{
  "num_hidden_layers": 13,
  "hidden_size": 256,
  "num_attention_heads": 4,
  "num_key_value_heads": 4,
  "head_dim": 64,
  "intermediate_size": 704,
  "vocab_size": 1024,
  "hidden_act": "geglu",
  "norm": "rmsnorm",
  "norm_place": "pre",
  "norm_eps": 1e-05,
  "positions": "rope",
  "rope_theta": 5010.0,
  "rope_fraction": 1.0,
  "qk_norm": true,
  "attn_scale": 0.143,
  "bias": "none",
  "tie_word_embeddings": true,
  "parallel_block": false,
  "extras": ["paired heads", "normalized values"],
  "init": "uniform",
  "init_std_qkv": 0.0811,
  "init_std_o": 0.0811,
  "init_std_up": 0.0811,
  "init_std_down": 0.0,
  "init_mimetic": 0.5,
  "optimizer": "adamw",
  "learning_rate": 0.00253,
  "lr_mult_qkv": 0.7,
  "lr_mult_o": 1.54,
  "beta1": 0.9,
  "beta2": 0.98,
  "lr_head": 0.00692,
  "warmup_steps": 567,
  "schedule": "wsd",
  "decay_fraction": 0.936,
  "decay_shape": "linear",
  "final_lr_fraction": 0.1,
  "batch_tokens": 131072,
  "max_seq_len": 256,
  "doc_mask": true,
  "train_tokens": 694600000,
  "max_steps": 5300,
  "dataset": "wikipedia_en"
}
Each number is 128 + 32 x the weight over its row's rms, rounded and kept within 0 to 255. Layers, rows and columns count from 0. Numbers have three digits each. The size before them is the row's rms in percent of the matrix's.

# q: layer 8 attention query, 256x256, rms 0.0767, rows 240-255, columns 64-127
# k: layer 8 attention key, 256x256, rms 0.0754, rows 240-255, columns 64-127
# v: layer 8 attention value, 256x256, rms 0.0726, rows 192-222, columns 64-127
# o: layer 8 attention output (transposed), 256x256, rms 0.129, rows 192-221, columns 64-127
q240 095:122151124121108123153127114138114172142107138207159055056156167140143119131136143117150133105176141115156122107072137101162090150109136097071146132106138210145122123151130116145146097133133185
k240 098:155163121180146105152171167157147135149112172168146141184097131101128107129168143118129123143137157095168154161081096167133126051132130168054138183138177151122148116176166170192143117128171154
q241 091:144053128178117177117083172164116167091204117119098114121160098072051123109139124105092144085130120167162120131113142121123163125180151117108140148123121091113125128077063139108166104096121126
k241 090:188168166128114128158113161172143114094096111125095147138123077100175128178117162167105068138140127154126093056118146163072167176126178168136109112152053097114171188074152164119134187098140183
q242 085:114058152131151150134098037116178147172187154128161090159084127138095136136143070124160096081105123185172153140157106165124182089120150142094091129116133078167193177155048127191168106176117173
k242 115:137163121117127139105178191108122172179113103148142112101150163136137140107107147139117137133157145101102160170117159142159101154093136139131156136191164186179115095193104111180123090168141041
q243 089:165142137079094139169105184149136089098092150144120113099116147137088103063142067137114114156154150136146139079136131183122153148160155169129100101152108172149071160119186113114133105133077092
k243 097:118188147139123183162183114109135163149129195134205122145143195140130100171057082112175123142119152137085066138127112151147108156104078131174127152121160145124128133102050116141172090178140123
q244 092:150109156072127110110094113137135094117202122108192157178188079168160165156158144084121114121137130128136146081157095133057123146057095153110145123126104131182087099135182125090146146098179072
k244 096:118101109175169121162073111193131080156076129101133123151145166070136150181113141145205105126077130056165141121157146062096065115139135183117081171126146084063120122097153118129132117077120172
q245 097:154209132103078078184124142096151054126125112135067131169088113125185111101136163193166115122122107152129174117156153138108102151149072150154118126208092060117078101143150130108040164157117113
k245 093:093110144116120174079145133115104136112135123137154158143139142180137123084164074141126114162132143186117145178148099136139097142073120138140162195092165161091099083151119081184137129117115095
q246 099:148108152110129154108161105118088119074188090151174064134111125121104161163080148154089119079107134139060073081161124123106151112124136136088120086116114124142204086051076100169096111104178130
k246 094:172105202162151114140154171136159105092082157175115171182118176079133149164115141140114129092139155095174137101120149138143159114097121148087095147112104081109159139149148152088137159084136152
q247 100:150165141138160159180126104140121134104119098172064125177099137120134146100132091113128107124201090154089150174106108173077135119146088097112131119180138158082182117138163119127124205107135138
k247 085:091123161057156153099173087066123148158185044118129122119103108173138074132155150092146150107120189083139147139120100139160163122091103110100112068183162167162157121125117112112112092157081117
q248 082:172160078022148185111135146145109088159087107160156127093150123107143152098182143146095152101124121088083171137143113102033112122150170160092120133103166159173090093122114131079070157135113120
k248 113:132192098096172092099171137093140156125069120150077134126119098148151088125131123123115141119110123124124167121130128165122133149138089147093103198104124119183164128123109137139103107104105132
q249 096:098139118109134120105156134116125145085059109139134064128161100103048190100098140171182096089113093093159106092152114124211133138112158093090088130208129129142098147151139122109181113096132081
k249 090:121127128138118112141098174168195106152105129132167163132138132099182093143122114147148134145097120117105159106103126122141155110104056111117146100138097148114137129169090158111126182140126092
q250 086:100101174149121123155106188161149186090173058098124195128161147114057110120102086154066131175156160125092114101025135131154145184131153071170176145138147136163131144130134186113122151156095074
k250 100:138132133146111115124140091146138134129098135142162137132111089115100117105146077115196145179122060104114138147110073096186183080107177179103092127040163122165093128108120120162138138160147157
q251 104:132143115140145132169141177142125155137110109120121146117171116169116155138139101107105124131135140122208138091042169135098111144109129097141110131128179115091114167119142207133123139114119075
k251 098:130147093100136132124161170135083157127046119137116122103142077101159159153081186116155106172139125183120126154200111158138109163159109087139070104124129156159154138167130140122145076132083152
q252 092:147128127129119120180147157152172065091106135119071090134107095118162093099128151097143176141126075119155133124130125132141105179136108101130076174145113102148089114126096122136156111110153082
k252 104:141143148122110149072166111108142113115103144141125127168046114158132162147138078155133207148101130144097175167130095150132056185101153134107079159120110173182173182086093151126141105114118189
q253 083:165123128123131120123119123119197077104072132109075164181106132047142074135089120126101122128200061098094117108144146142129160095140150078122132110107103122126123159149174111181179129165100123
k253 104:121134111131103133096146143089120158096162139072154153135147143172101118061093177140150160142118119073076140117102100134145153168125065095151122115094164159128149097138100069137131055120121113
q254 088:091120195144109133107127133161097156132173095100152135134183126131104127186160080080128127092097165137085107117141113098109184115185097116139190096128057098179121099070139133163124129131161116
k254 108:150195115169147121128114159161173083136059124143158152179077131078163127164113131126160089127111059132137113147142133103161100092170184169165065115146080095096114113113126127140113165080122137
q255 096:101136151154153098194119145169136105130108166077122127112132116156179084157177134169106121151108142083156136112204122167091077158139128091159152125183073124117112117105191137152125119132176128
k255 100:125082138088148179129158134121135182130121111140154146170134096195084160166124128120153151131131113164120142168129104165189138177106068075123146141129116115165138089150073116124138087137130076
v192 090:175116137131082129159163085114170147134093142112126117150068213095169173160094155105093126172076099134114100157119079079107189114059102126144113157142115142170060106125138089161138145197113154
o192 094:137095144112162130111111093069140164163120180134174097065124173137143131159117205166107157147123165123177147112113149131149145093118180137139114137083129054191121103056115161148146117151086153
v193 097:150114160131122112085149136133146152150093151091189148096059182166090128144060176166179121127111124133138114141098160097151189129116121177138146120087125103107105149066132112157150151098128159
o193 097:071106125099214108124126137192140214092111107078126149070144196153087119159144122130111110120133198162145140133113112125116164091133206160157114116127149101146133118112162192121075126098168146
v194 105:177143135094106090092167188086085100113113114131099113146121104158156127171091134135119100092096153182110123107150131053147138147096120103094185145136066110119143123123099138105114123145093154
o194 116:091129127146134112165131127153135125141137115157114124141140167129114121140104118146162073167146119134115086070148070103168158155162164162124140086136084131123145166115164166143128058139082157
v195 098:080122110114095161164112158106151166060132107132113169096112137095083175159114114187152160071130111123162083189150124157099174124147115128145068181077134085146138111138143151160172090123133107
o195 115:155192095068109106080121046131149156043113135089116141114130115114162146178120143094147130130138133204153142173144140159159189168130049055127106111195170176120199174145097132111156131100106168
v196 094:111157109131120096108117116127135098142107061152149118196134118147103097147159171060181106139187126107125148146186120133178119138118141138148136131145111105072103100080160156090077161074106145
o196 112:149189133119004096102133115113122193191143132148105159077102090134155149138098151090138124150121128116069162173106106163090150108115099142103128170110139176174097098126137146141131148127109152
v197 093:117150167093165097168144126111136084204137113152140099143075146121118122130105144102092134174166091104149133111159182071092085175191130095097107088161170144120152127159126135074094139111121086
o197 118:103124176173157158114136161126170095135196137137100154156140133099073137114107108129075135143074143103129155103123124125124158134094114172142144118139128126148076127109100142123122113152193091
v198 098:072152152133130135108121182095143133095154095181117137142152205182095155137049166120056158083182114067117107161119112155138173149114129094181151148160120197140130092159132149204074141109105093
o198 099:124106113152122127118118135233147101021165116063084174119133118121140119162090138117142085116096095128082138137115122103153129151169046147152118165186125079075174149115152161110162124094142108
v199 101:136069111085098154128126172122145109130110098133141104097130132129038110086186189127131058072070128140128109127101113110128168096130153103159111091139081156128154117149118136151131196203163097
o199 110:124123111112101125145118163096100092134119167114154127163127111172169126108122163131182138114137085173107177107061104126088146146143109052071128079164119104142123151173155112134148133130103186
v200 102:101110164072087090152196175093090158166166098137202155095168110206094128134133133157184100084094156135072149108133174143117155182098106157168175113112066136107188152119139128135105135143140180
o200 103:106102120073221169157200234130132110178121230144124149104116094165108134079141110076087143105154096133094160077140096161086055156131184092118200062162104135161116138144107136122167146124147116
v201 104:119124142070140075154187102097175164106081115118154115147146124148121088182124082142079094158129134200150127149108116123065123137125090122170148129074104128182115088144140138159121077166181108
o201 110:102172170120217119147190129142074162094104127125141143184127122139147141129144139088166066112092076123111134144159109138120134131165138043138170133120170141142115110161161097144114229132151183
v202 094:086158122141111156109082123107123140079137113149083147154099157097155165128161059144125147125141153142186154112141164157186103159121140130094123117166198125133105056166116144088077115147112113
o202 101:134157150136105132059137126181120126112125105123112157132159130064126132145174090115101098097123155150155083174118162148104169092160000120134098147095117150085150133133100110146094193132122155
v203 093:102115133043121155122098094209114107157141083101092175150191086169140125130121139181150091193108134120158104093093096105168146091108107099131084139135126087113080163136179122113145124156100133
o203 088:109099162084110138149130082089104151145143108097172122145173189061112116132140177108100172122113116139178102154092120184099086142061178178079110120103157041137188101055122138178116102115069118
v204 106:128114170157090154185202140113134189130147115086141136142112147082098070111101112126107149113092173090113060140116133175142164134085132150126172161097145130160149075149046126089133149140109172
o204 096:109131115157197084081125145158170158138137141109162178177133133147147184092116093159092169108141151159106137127121158101160122113161093074130178077159108107147154126160140125094115155147134143
v205 099:180115126214144185140105091151181080178121114106118128131114131112139127143136153112196183132163111120142079123103169107118111126140123114148089175165165110128139176056171138085114115113148081
o205 121:169091115144093170153123159077175099186171112153091092163102150101140121138139177170139195156166147092083120179188172106133129121114106144115155171116087095089108082094129134142107160134190053
v206 098:125131119120153118139092164148137092171127131099118160141174079125167124145158106116171200140129140106093113102130098049130043173105166087163099154138156104124099152099159087158138198162109152
o206 099:148110142131161174109109200121089101178141177160097084102115145119114159195135138064130123084169094118125136113187149094153102128171177117084234157148114104133121121110109151140126140122102151
v207 089:073164138176139097129111096103145085089101064179092040096198119111178176163145088157102121140128187149169154175097105150114121121142169096146086069100077155180137149079126127070172088218133168
o207 086:091134137140039117128115069154107087122094113118126077179153078112119143114173083099164130099138146170104063129164122053161122135154081125086188158100095149153165128146134145133113112134124160
v208 098:132118135116165113179073141121112184205102149186121101136161086126095164093159159140131133146172154111115117110158192138141110159111074121109090117126109192138136055142166126127149105077136154
o208 116:172117133149080133121135163055155095063144144135081137124102098100082090076087123095117178121169078097069102109104162137137096169172108101159122118145112132144099155095064084119161106107156021
v209 093:121116113160140095160141103134086104147162149089145086088147144104110140157074150123126098138121131156125172097055047122097153148130169096140148111112122142113122155127137104096111191153092056
o209 114:096130121179213068148122090113117164156105111135148081128129184163136169127124064149121130180087119162175113126128168139155089111104242157132131082074117101150122050121189145156161089161133123
v210 109:160101056101147169132157100114121125181083125130139145110171117106160087113159131146045116136127099166150171105186136107149131088120137158126100164156145141137167110175121167128088164109102093
o210 106:092140136146183119174158179230135030118134089175060114182113148128132111120107069117126114161138117085121075135094141135156103170154171119106171104150128144091150115120152102170109123117125149
v211 087:098099136150086089110148166135083105133123081059112085128099128038130147167162185126110208159094069171152109120158060100087119118170101103149143116102091089083117122113193136133135073084096079
o211 097:104116172112145082163158071147124181164152098127177164084126153171183168150204132130200022127099134174110153150063156132127135101100179104110153138126154085155152090098143143176109172142135181
v212 094:120137133110110104074179161164110102129175132084136126111148168120089160132185094118072110208119153177138083115091160157157096067159130156155158072147116170092148115157119127106161126118138123
o212 114:139134108138045105127088090118120150139143140105154135177143120104150097125162110161122153108086148132122114129092082151137132127089103222089069166116159134167159102177135138082123112159100156
v213 107:173165071103124102179185201187102148155103166056137127097100094108181161146102122165134135159069080160075070083063186136110180124145095098148128132086075099110147109133056131135177105097119093
o213 113:122148138147196085122124101139182184068137134153143117092066165124156126164110058141162120143121127213136130151107122123125092085098213170101120125135144146161161096154148181168155149170138163
v214 103:187157161129126155117103144082152105144141154126087115119176144106149087125184132144090116167105068131159147137100131061139100088097074156182125150159141091115162116129121189110098160118124066
o214 105:108164078090083086154133144172089099119117073123142130142116106135154106113132090141196097111152057093099127210079120157096134129188087124062082124134157115121081078155168130173114165150094176
v215 105:123111144180087123142084118173151078160104164163112067113098037019140192124129106208175171174179146112114104144135172157151156102193140130111105096142123090091132114096156128090127152083089151
o215 108:191153117170032124123113082080129142148091047125112132138126144123094131105149159167135133154117119106174164131070127143173138157104049108130079144137133147146123139108056082110106118142126124
v216 101:137099129167168075169084111108105124109155107127140064134113100050154135172113064094180088104158069126141131090086139156085119101164151073176092171146127081146094110126168179107135139138086135
o216 129:121135136188125151125104116120210119142079092170127103142103152112126128153069100190165105153041099134150071132128195069206114117111232105138130122156135158140177105081130125156133115163147101
v217 097:125182155109093096097160129095114185174108147095107185115073188155118149096109158112141128099180126077173166152086187160077159069095095131121155139159141129093134121138138097103061123118125155
o217 112:135119116193138107146113150050141177122206143112128115099144109128086133127117165173108115118127188171095160089126127095160134140127125195173131137139104181147122114105134155081133074108156055
v218 097:114139123091125174112152120148153059160128121095115145113149075127168127129166091130114119171181089199173093127123178101140097127155110161135053080150157132127173159083088130052115155123132151
o218 100:147133126046145124171145153088111115114133109142138163166134126124153117168198125142123162139103139111063135167139119164098141095109067096029101201137170092104141082148095137098155186110142178
v219 098:124173087098135109159123117118149144093162104122134119144153203106148118142077190118164160081182164113153189130137147136098084136146123104113174157106123140098156143102112100180086194169138117
o219 106:102074099116123148131103164180138133125168099126151136163095127123082153127066106051137089126156126099093144157122178092165133145131183185129195139158156116129183137059158154094116137128142101
v220 099:136193119073137128171113183115099136118129078111126114147143157165060145141153169149173103059112137093077078167127111160119099192144137087155120137100151142146075133164064140123090120131130145
o220 117:124150092188057090112130121123168131093148104100100112120092180173100127110089113148093171115095101173091159106137183086182125098133135123131087143144127084118175124112101176080153113198134125
v221 098:066183163145150085130136123102127110102137166138107157160085154179150129131131147086120131118109081109119091114187114112148112084085130146121118112132158157113142083140128135116136106120126093
o221 115:132133161105169120092114137170108130122133178163132165119177070101136081120128141100119144102126108076097129124106117132112148134158094134115115165119138138117110163096143134113090114113168121
v222 099:135121107133089090062093157106192062089113147157145091127152105145158155173155160101108102149097132080138201143108038153165138164157188125137145113110100115122086151120157095136103193127178090